Each number is 200 + 30 x the weight over the matrix's rms, rounded and kept within 0 to 999. Layers, rows and columns count from 0.

# layer 4 attention value, 256x128, rms 0.378, rows 215-255, columns 0-127
193,174,181,228,208,189,227,187,180,183,196,200,193,207,178,191,224,200,254,227,208,198,142,199,216,218,168,251,170,210,197,201,153,225,226,231,159,227,219,165,240,226,194,196,175,192,190,234,208,178,201,217,218,200,215,216,183,202,199,185,208,194,204,204,235,184,202,211,206,180,156,217,207,221,240,186,195,226,186,178,211,187,202,184,216,192,187,220,172,202,193,230,219,202,179,197,216,182,211,202,197,169,219,226,190,209,249,206,198,199,203,183,184,188,213,174,219,202,213,230,219,205,199,182,190,209,204,197
221,181,193,209,246,214,197,210,235,199,176,192,194,204,220,183,226,176,246,231,243,217,207,185,192,179,236,208,208,170,207,222,208,189,169,178,203,174,166,202,225,212,198,212,196,200,208,184,204,229,209,201,205,188,248,194,204,209,236,175,212,199,168,231,221,184,220,193,197,217,170,178,209,207,183,198,191,169,220,220,199,197,177,180,195,209,194,196,234,176,194,208,239,208,205,196,178,208,206,184,159,219,227,191,179,181,200,169,227,192,205,202,196,179,203,204,195,187,191,232,194,204,189,175,204,235,176,192
208,223,169,174,211,184,225,174,215,159,171,216,213,201,198,198,175,187,185,216,211,169,210,184,185,199,191,190,201,196,206,195,171,192,181,220,208,223,196,203,161,216,189,233,196,202,216,234,235,225,185,181,201,197,187,221,202,215,225,209,201,181,206,211,201,180,189,199,206,194,188,204,211,154,221,177,207,228,240,225,225,191,175,221,211,198,223,208,171,165,150,229,195,220,201,170,204,172,228,185,202,216,193,170,240,180,179,186,239,176,187,202,208,200,162,193,188,214,179,192,180,229,194,194,214,204,158,178
192,205,161,187,208,186,215,220,194,211,225,241,225,197,215,197,191,233,218,195,187,234,208,211,175,201,208,194,198,184,192,206,162,183,187,185,198,192,229,203,218,183,199,162,189,187,210,184,183,170,200,227,221,204,218,206,193,187,206,181,205,217,193,210,186,177,203,201,226,171,198,225,218,209,227,204,196,198,210,186,170,190,201,156,187,167,174,159,168,207,226,200,222,226,196,208,186,211,182,171,215,200,200,221,204,207,223,143,175,168,191,200,199,194,235,185,200,208,187,169,214,228,188,186,220,255,178,188
205,213,244,179,204,174,212,223,235,201,214,215,216,183,186,223,187,254,209,184,199,223,187,182,187,192,214,170,186,223,217,185,217,194,244,208,181,184,247,216,189,205,213,222,218,203,175,178,170,195,203,196,228,149,183,205,184,159,192,184,205,217,187,177,201,201,213,223,205,181,209,215,219,243,216,185,209,176,213,194,184,200,226,191,192,165,202,181,183,198,239,231,225,227,189,200,214,213,203,206,213,186,190,242,171,197,210,178,194,176,236,161,203,216,215,190,201,208,204,216,213,211,165,187,195,211,179,184
190,236,227,211,197,234,213,191,160,166,196,197,197,231,192,207,184,210,210,220,179,185,230,215,187,225,207,206,209,176,226,197,231,230,199,188,192,180,211,244,177,243,148,224,211,220,197,190,215,217,185,188,202,219,210,231,205,204,189,246,182,161,204,205,196,204,202,203,218,183,214,178,181,186,188,259,161,221,194,185,189,198,230,211,212,179,211,200,212,197,161,211,164,199,220,223,215,201,249,204,178,180,210,178,248,192,211,180,205,190,196,201,214,182,222,215,176,192,203,156,217,218,205,180,200,182,202,199
198,211,222,233,202,160,180,207,222,220,187,221,172,193,207,212,184,172,237,196,230,194,244,169,188,179,192,190,215,242,189,200,197,201,212,204,187,191,207,221,186,241,220,202,198,203,189,195,217,196,209,217,201,192,192,208,208,205,188,190,166,194,186,225,180,225,220,196,199,181,184,201,189,217,218,205,211,186,157,193,200,175,225,195,210,195,228,165,206,189,196,203,219,196,192,172,167,232,214,196,240,195,199,217,177,222,200,173,254,216,195,204,190,199,163,193,187,228,208,172,219,226,207,228,263,208,181,196
226,236,189,202,237,182,205,193,207,198,207,206,225,201,208,196,223,184,211,187,254,202,203,228,225,196,238,185,201,240,173,222,172,227,244,211,198,200,211,214,237,227,226,177,198,172,182,271,211,180,191,214,190,166,218,209,212,224,214,192,205,234,198,203,246,169,219,189,186,212,196,211,200,212,192,210,227,172,215,180,193,191,217,165,205,175,189,203,243,189,199,217,226,234,174,192,157,191,193,180,196,192,220,190,209,168,211,184,183,189,210,213,188,211,147,238,195,205,165,225,208,200,197,198,191,227,204,206
154,204,172,248,245,228,207,211,192,244,192,192,197,228,211,221,191,185,205,154,218,189,192,222,208,206,213,225,232,186,213,221,208,183,216,182,247,203,193,211,210,186,180,180,226,200,161,208,212,174,189,176,221,211,192,181,219,177,220,144,187,208,199,225,161,277,215,210,190,160,182,175,193,238,179,166,230,202,189,197,211,203,160,222,197,157,195,156,233,203,185,170,227,204,228,245,174,211,172,162,238,196,206,142,231,165,150,203,167,207,220,166,208,205,216,206,197,202,226,234,222,187,155,205,217,206,229,240
168,225,177,198,189,182,195,193,199,198,211,183,189,217,199,171,180,201,241,200,195,206,183,170,183,197,214,192,205,218,200,195,169,208,179,210,255,182,199,244,177,197,166,211,208,216,199,171,239,211,189,208,195,202,202,193,215,229,204,158,196,199,226,205,232,192,216,184,205,185,185,190,190,225,213,181,188,229,144,213,243,185,244,172,179,199,174,167,183,159,173,206,247,225,188,165,191,196,225,238,210,183,185,216,165,213,199,183,233,216,188,187,196,206,166,201,227,187,189,186,224,185,190,191,220,210,187,203
237,203,180,191,223,181,197,171,186,216,203,202,181,212,210,200,227,223,201,179,166,226,176,221,167,227,191,179,190,195,147,227,220,183,234,165,236,192,193,233,209,222,168,174,210,207,204,168,191,215,181,208,167,172,213,218,198,182,213,211,214,181,201,221,226,169,195,223,178,201,163,205,233,211,191,196,210,173,227,189,201,185,192,162,178,231,206,238,174,186,210,171,223,217,142,189,191,230,189,228,216,237,191,175,200,212,185,217,186,214,216,202,200,180,208,209,212,200,181,171,183,175,225,211,203,225,167,180
210,244,153,185,206,200,193,186,199,207,248,197,225,222,185,187,161,223,192,233,196,188,202,189,171,214,226,202,197,193,191,195,205,234,180,166,217,217,216,217,153,229,169,216,180,182,185,194,257,227,160,173,202,208,157,207,217,244,188,219,215,234,216,194,207,188,179,211,193,229,204,204,223,152,202,194,248,211,203,204,201,193,210,209,210,245,230,203,185,195,211,223,200,187,188,215,219,194,197,222,232,220,192,172,199,177,201,160,182,225,173,197,193,199,205,224,190,242,189,168,203,227,196,202,173,177,209,183
221,189,209,187,189,196,182,201,224,216,176,216,210,188,212,210,175,188,194,208,211,214,190,186,211,176,231,180,198,197,211,187,210,167,204,205,176,199,210,200,184,218,218,213,187,205,227,188,212,199,200,169,213,199,203,188,207,211,205,202,177,258,178,217,202,213,211,196,193,233,174,205,205,146,158,182,196,174,214,198,208,221,182,217,194,236,206,206,196,196,202,231,190,195,203,244,194,185,153,196,175,180,231,209,172,166,210,203,191,205,203,211,197,206,191,201,173,216,215,239,186,194,197,209,199,208,204,212
205,241,179,184,179,171,202,194,222,215,183,180,197,199,179,197,160,164,173,205,182,191,218,214,200,220,188,183,165,169,184,208,227,210,203,210,232,227,181,226,171,200,197,222,211,177,209,210,263,231,212,214,188,204,186,178,187,248,184,211,182,186,214,195,212,219,195,232,210,257,197,174,191,164,209,183,179,208,196,229,237,205,194,183,208,213,215,211,210,183,191,191,190,183,174,191,214,219,229,237,195,183,192,188,178,190,181,213,225,189,189,202,191,194,183,199,210,207,197,181,215,189,226,200,224,193,172,192
195,199,159,179,239,194,210,190,222,178,253,176,205,233,206,199,199,197,147,271,175,187,212,210,239,208,189,207,255,193,156,194,202,205,201,212,196,200,232,189,196,159,195,216,221,165,199,198,257,209,198,201,197,167,189,195,210,204,230,218,183,204,238,196,221,209,195,217,215,193,180,205,205,208,193,189,244,223,227,224,182,190,174,187,190,199,212,207,205,219,177,199,121,193,206,198,182,215,197,199,212,213,199,175,232,204,231,162,191,225,215,211,219,214,198,194,184,196,191,172,201,206,232,208,183,178,201,223
209,249,178,184,186,207,209,204,202,247,224,176,164,179,230,200,201,233,175,215,221,181,187,240,220,220,201,216,165,184,200,191,221,214,202,203,216,202,211,217,202,215,219,182,193,179,188,204,195,223,195,183,224,213,186,169,208,231,185,233,216,226,195,179,229,171,202,206,160,217,213,205,168,195,222,187,198,264,169,217,248,183,193,226,184,202,196,230,236,151,205,253,214,183,192,184,220,162,176,160,224,244,196,171,188,159,174,201,209,190,172,172,189,185,150,205,186,192,186,212,158,233,207,156,199,205,220,166
170,199,229,194,251,192,168,216,225,229,271,176,192,206,229,219,227,223,169,177,217,209,202,210,201,221,211,195,227,240,210,192,197,157,215,197,203,197,239,241,204,190,174,198,181,236,192,212,195,184,211,196,203,207,210,210,239,157,223,209,211,214,214,204,200,227,227,223,216,130,164,161,213,244,195,177,180,208,196,201,198,172,177,178,173,172,223,206,217,209,178,224,180,183,209,191,199,198,228,171,217,173,178,164,233,216,226,150,188,243,239,184,195,192,193,207,224,218,211,200,190,229,160,189,176,173,223,185
189,218,226,209,207,188,201,208,196,156,173,181,208,208,200,200,230,182,223,183,169,211,166,223,204,233,221,177,206,212,181,218,181,205,184,221,173,214,172,164,234,215,207,220,202,210,223,181,196,207,186,204,207,196,196,195,238,191,160,198,203,178,173,194,233,192,193,183,233,195,197,205,190,238,171,235,192,180,196,207,197,215,224,174,189,217,238,226,149,200,222,162,223,168,244,185,202,224,203,202,192,199,175,202,239,219,197,201,167,183,226,151,193,187,225,196,193,207,205,218,237,201,148,211,217,221,212,190
180,164,212,229,206,177,186,205,182,218,182,181,192,173,173,194,212,235,170,199,178,226,190,212,177,197,195,194,181,182,213,194,215,147,204,207,207,211,224,179,212,212,174,200,213,201,181,180,149,224,157,198,212,178,210,204,186,156,200,209,215,212,194,170,212,194,209,229,191,142,182,188,203,260,208,174,200,199,246,217,202,201,222,203,208,190,177,208,229,208,233,224,168,203,196,204,205,217,156,213,179,235,202,251,194,192,210,218,176,177,204,190,213,213,239,185,174,211,206,206,112,175,208,199,173,192,192,223
198,203,219,228,178,224,244,216,200,160,207,214,214,200,215,245,186,214,194,196,186,177,211,209,195,205,191,169,217,173,227,216,194,230,234,191,171,228,196,195,203,244,199,199,186,164,170,192,225,194,196,205,203,179,165,212,216,161,212,229,169,187,182,203,197,202,208,197,208,221,189,184,201,179,188,189,207,190,223,216,173,197,234,206,226,213,208,211,213,197,186,187,221,185,194,228,179,191,227,189,199,178,201,165,209,229,193,161,195,234,191,178,209,219,165,207,220,224,210,239,186,191,234,239,200,183,216,152
221,227,240,186,192,253,193,209,226,181,217,191,219,186,230,215,214,233,186,169,204,176,215,206,227,201,166,180,204,224,224,196,194,222,220,184,194,205,179,211,223,171,203,222,220,197,186,205,203,184,235,181,213,205,193,183,215,207,210,181,213,193,190,196,192,226,207,223,176,179,238,216,210,198,197,164,224,178,199,227,192,201,220,231,213,158,175,212,208,193,215,188,183,201,187,225,168,183,216,188,204,155,207,156,197,216,188,163,182,182,214,211,202,214,186,233,205,211,199,173,222,152,196,223,183,208,226,224
192,192,155,212,153,207,166,192,202,214,176,250,222,184,149,158,233,206,207,194,198,191,184,236,210,213,213,197,197,207,201,228,176,204,232,190,196,196,179,160,178,183,218,181,194,193,180,232,211,173,207,190,202,229,183,197,189,188,197,182,230,179,213,177,178,201,190,185,186,213,221,182,227,171,186,196,221,134,185,176,201,216,204,213,200,219,219,212,191,230,221,176,180,195,212,226,191,189,220,181,150,246,216,191,203,199,203,189,193,187,199,179,211,206,194,228,197,185,187,181,206,209,180,175,185,205,210,206
207,237,221,213,191,212,194,206,198,223,229,203,184,206,168,212,173,193,208,213,221,208,204,186,188,170,233,221,184,177,212,197,198,215,192,189,218,172,190,236,183,188,180,203,162,248,197,244,239,197,189,184,214,213,222,190,201,232,229,180,182,224,198,172,213,174,234,182,194,195,199,190,182,187,190,235,220,216,180,211,199,198,217,232,181,178,226,194,250,182,172,240,227,218,220,180,193,199,196,188,178,226,204,176,198,193,207,189,241,202,173,200,204,189,201,195,196,185,180,212,198,196,208,169,177,173,199,197
185,191,229,219,202,185,167,206,179,193,193,224,239,177,209,198,204,235,239,156,191,226,202,213,168,223,209,194,194,219,220,210,168,185,218,173,190,210,237,248,236,199,199,201,191,189,202,188,192,181,180,174,216,215,166,223,171,177,225,140,210,166,196,204,159,175,225,168,189,175,228,223,213,230,196,193,220,203,173,194,214,196,215,180,175,189,229,186,199,202,199,179,215,206,175,178,188,173,214,202,191,187,183,171,220,192,236,226,147,161,225,201,215,200,241,254,176,216,203,169,189,166,137,236,170,187,196,169
214,221,222,193,214,171,212,166,221,203,181,212,192,193,209,187,246,203,204,172,156,216,212,160,188,222,181,177,224,191,184,199,158,164,201,171,218,201,180,177,183,215,250,259,187,202,182,146,176,211,220,225,186,151,213,203,200,219,210,198,207,151,211,189,172,193,168,206,216,199,232,223,194,215,197,177,187,190,173,206,157,199,218,197,208,218,239,195,146,193,209,151,225,224,173,187,152,196,219,239,194,168,219,211,211,237,184,190,205,197,205,213,222,222,203,194,211,226,156,175,209,215,215,202,202,239,186,207
219,198,207,174,166,165,216,199,172,193,222,182,184,227,184,183,203,168,178,242,211,171,211,198,216,193,159,224,193,185,213,199,221,225,134,218,223,213,140,212,181,214,151,257,198,213,211,235,180,235,162,209,189,214,232,220,211,203,211,230,206,201,201,191,201,204,182,224,217,186,202,192,196,158,216,198,206,222,204,232,235,190,200,212,231,224,208,171,164,177,184,237,192,196,219,202,215,187,196,234,221,263,183,193,186,187,190,197,224,244,197,188,186,203,212,147,237,181,203,198,234,227,252,179,241,215,191,179
190,211,225,165,160,233,204,249,170,209,209,199,164,214,207,194,206,184,196,195,132,217,218,170,195,214,198,155,216,176,243,224,178,232,191,199,188,198,198,204,210,196,187,206,206,174,202,181,192,196,248,217,223,232,219,194,213,184,194,192,182,228,166,187,186,192,174,195,195,186,195,193,198,216,197,208,196,216,232,211,176,170,200,210,187,191,189,184,199,208,180,194,238,207,200,202,199,210,205,176,198,226,208,168,197,210,172,172,209,200,187,169,224,205,243,197,219,175,218,230,174,178,205,234,194,229,188,185
159,188,214,169,209,165,225,177,192,224,203,200,188,206,206,175,171,222,178,206,193,209,191,186,210,184,175,179,209,219,194,196,155,205,192,237,177,235,237,160,259,197,225,218,211,203,189,211,197,213,231,230,225,181,205,181,206,180,209,184,197,217,210,171,189,149,197,189,203,197,167,189,215,227,222,233,162,238,187,233,209,162,186,198,195,212,251,191,205,225,177,207,182,210,193,148,196,201,215,197,209,206,184,188,178,225,218,193,185,188,194,199,197,177,259,176,227,186,205,228,186,210,213,185,214,232,253,208
245,209,188,218,193,216,196,203,153,174,199,193,190,187,169,193,211,186,192,174,231,183,230,188,212,220,211,214,215,204,233,204,167,202,204,187,205,217,208,183,176,215,215,209,192,186,179,194,193,162,183,180,213,196,206,202,187,200,175,214,168,200,230,189,200,212,190,199,194,210,205,156,196,151,204,226,224,205,190,212,253,182,219,226,202,198,238,184,181,193,239,162,172,171,195,202,204,194,246,219,210,198,166,184,214,158,188,235,180,198,225,231,208,175,181,199,177,195,190,214,197,209,225,198,189,192,200,202
215,219,192,190,207,217,207,174,204,222,187,223,225,194,181,181,208,215,190,228,200,203,217,235,190,232,194,235,217,170,202,212,228,203,212,211,200,209,148,196,191,181,186,184,251,212,186,189,200,218,195,193,202,213,188,149,158,198,172,213,209,214,192,190,213,241,191,217,163,226,201,189,215,181,242,208,209,191,243,207,193,186,203,252,209,207,159,218,181,195,185,222,170,212,197,189,227,199,236,186,228,208,200,182,223,189,187,204,223,132,202,178,192,188,214,205,175,210,199,183,192,210,191,199,199,205,227,234
204,230,169,210,208,207,206,189,136,194,226,206,182,206,172,204,174,182,169,198,234,191,178,218,192,221,168,247,242,192,174,220,160,223,200,218,232,234,198,272,217,229,178,205,174,195,229,220,161,239,207,209,217,221,189,204,188,191,190,212,225,179,179,185,216,206,170,222,175,160,169,180,222,193,235,185,170,235,225,248,205,198,184,230,240,212,261,219,227,177,200,196,177,186,201,170,235,177,213,179,177,212,228,188,192,188,246,191,222,180,207,187,191,221,153,212,230,227,192,257,151,181,204,174,215,249,234,170
224,220,198,186,238,233,238,193,209,211,208,196,192,182,212,189,193,196,186,197,185,199,203,178,216,182,228,208,214,176,195,186,174,185,197,206,266,199,215,175,188,234,182,229,219,178,193,186,214,235,215,196,208,213,192,223,171,221,175,198,186,197,195,175,213,183,182,203,177,190,215,218,178,163,189,172,193,219,157,235,213,254,194,215,210,188,234,197,180,211,203,213,227,213,188,188,193,190,161,206,184,176,207,224,219,191,166,204,203,178,191,251,192,201,221,185,184,199,194,226,234,174,222,177,210,177,172,239
184,196,194,180,204,208,193,168,198,182,232,209,217,202,215,175,215,238,195,215,178,215,192,213,178,180,213,180,173,200,215,175,156,167,229,181,157,206,232,187,181,166,218,185,173,165,170,144,198,207,213,178,181,166,194,209,148,182,194,180,190,227,234,201,178,114,198,207,198,193,220,227,262,228,225,192,212,200,214,191,176,181,198,199,185,182,160,198,176,200,186,200,180,181,169,199,188,203,199,225,193,191,227,183,174,189,212,211,166,178,242,197,190,233,245,192,174,200,195,163,215,228,247,185,213,205,202,225
185,216,202,179,209,211,187,203,207,178,180,222,192,170,224,207,211,255,179,217,222,224,180,210,177,169,180,225,216,221,159,184,230,170,175,211,197,187,185,204,172,196,175,206,205,214,220,172,164,191,189,203,184,224,193,204,160,189,178,229,200,189,187,194,203,202,180,186,216,169,199,212,196,213,224,187,191,188,198,189,198,206,238,200,191,243,205,190,167,206,223,190,199,200,214,188,222,206,162,217,213,199,193,221,190,225,226,225,185,187,172,174,198,197,194,190,209,191,215,170,188,222,158,199,235,195,215,172
202,218,212,132,196,221,196,186,214,170,216,173,189,241,201,192,197,194,184,201,176,196,143,211,217,185,201,178,176,210,200,158,210,204,204,206,199,205,196,167,221,214,213,211,219,233,189,166,220,182,206,172,175,206,205,231,191,198,195,218,183,236,217,183,220,192,182,186,202,196,232,215,234,179,195,227,195,201,199,178,200,214,178,201,188,213,180,210,225,198,193,182,190,187,220,173,241,176,215,204,209,160,171,203,149,216,237,201,175,184,167,189,189,219,226,221,187,193,215,229,234,191,211,184,215,197,215,218
219,178,233,200,251,177,242,198,263,190,196,218,164,215,205,208,174,242,199,189,181,229,189,229,204,195,261,175,212,202,195,210,164,198,194,188,197,180,201,158,263,194,178,208,177,169,200,212,203,215,199,218,199,223,216,239,177,207,189,195,208,200,195,160,202,198,200,175,185,177,179,209,151,158,194,202,214,200,224,211,178,203,189,210,169,211,215,224,182,238,217,211,168,186,203,181,163,200,203,212,160,139,207,175,215,170,204,208,166,191,282,218,205,149,199,206,217,196,179,229,206,241,175,187,200,222,218,206
181,212,221,229,225,169,137,222,189,175,234,197,226,226,204,202,201,180,207,194,211,185,203,198,189,158,194,225,154,179,205,185,197,181,244,208,153,222,220,213,197,177,190,182,174,167,157,220,217,176,248,156,182,165,192,173,196,212,224,177,176,213,207,186,193,202,193,221,206,215,187,244,244,179,182,189,267,168,218,214,158,200,192,205,192,193,166,198,207,200,187,215,236,187,205,205,215,217,137,228,212,181,194,182,237,185,174,182,215,216,202,194,181,218,176,207,195,217,232,217,216,174,202,257,172,137,255,192
223,187,205,173,189,178,183,225,194,208,246,226,185,188,204,232,196,227,172,164,189,196,187,220,201,220,201,193,167,187,217,202,194,173,183,220,209,233,182,207,241,210,216,177,225,151,189,223,199,211,172,197,211,203,207,197,208,181,201,222,195,201,181,172,201,193,198,191,188,198,145,183,198,221,179,160,227,211,186,196,207,192,204,207,204,209,188,183,212,193,169,234,235,206,230,205,138,216,187,238,197,229,171,153,202,218,128,212,178,221,204,175,199,179,211,199,231,188,193,217,161,211,164,240,160,175,237,199
220,182,179,181,184,169,217,189,183,193,207,224,136,223,206,182,153,196,203,183,184,164,234,168,214,179,194,190,202,190,190,179,152,174,157,220,215,230,205,195,159,210,166,168,177,201,192,220,181,227,183,221,156,190,224,232,182,189,154,212,212,178,173,211,205,176,190,184,204,187,234,173,194,223,221,149,195,218,175,176,178,227,194,200,224,225,177,207,226,208,158,180,159,173,210,188,207,225,168,211,195,235,208,180,212,200,196,199,175,212,178,203,204,202,203,230,218,193,204,201,194,249,226,208,244,191,172,240
203,202,207,197,186,185,222,187,172,126,196,197,197,232,198,206,197,207,184,161,175,181,207,199,177,193,183,210,195,177,206,195,195,201,147,230,197,214,213,207,203,221,173,174,206,238,193,182,194,187,193,177,230,211,198,193,237,186,209,234,198,185,232,179,205,179,220,149,230,183,196,175,199,212,187,164,194,209,170,213,237,193,215,187,191,225,236,203,211,194,168,175,175,171,219,197,226,187,210,211,187,197,186,215,225,173,222,183,173,213,212,218,201,184,208,215,227,205,209,201,185,198,198,168,197,173,190,188
201,236,176,163,163,175,218,197,172,176,214,213,223,185,155,222,167,222,159,229,189,173,212,218,180,218,150,179,249,141,207,183,215,183,164,194,211,221,156,194,205,224,222,227,190,207,223,149,183,220,152,176,220,219,200,149,187,169,169,208,172,205,203,193,168,194,173,190,204,192,205,186,167,167,228,183,195,219,199,225,155,234,200,262,228,224,255,166,183,152,189,199,173,126,224,204,183,197,244,159,220,206,197,247,160,226,191,177,235,211,182,202,206,228,179,185,215,229,183,191,193,221,231,178,220,214,224,189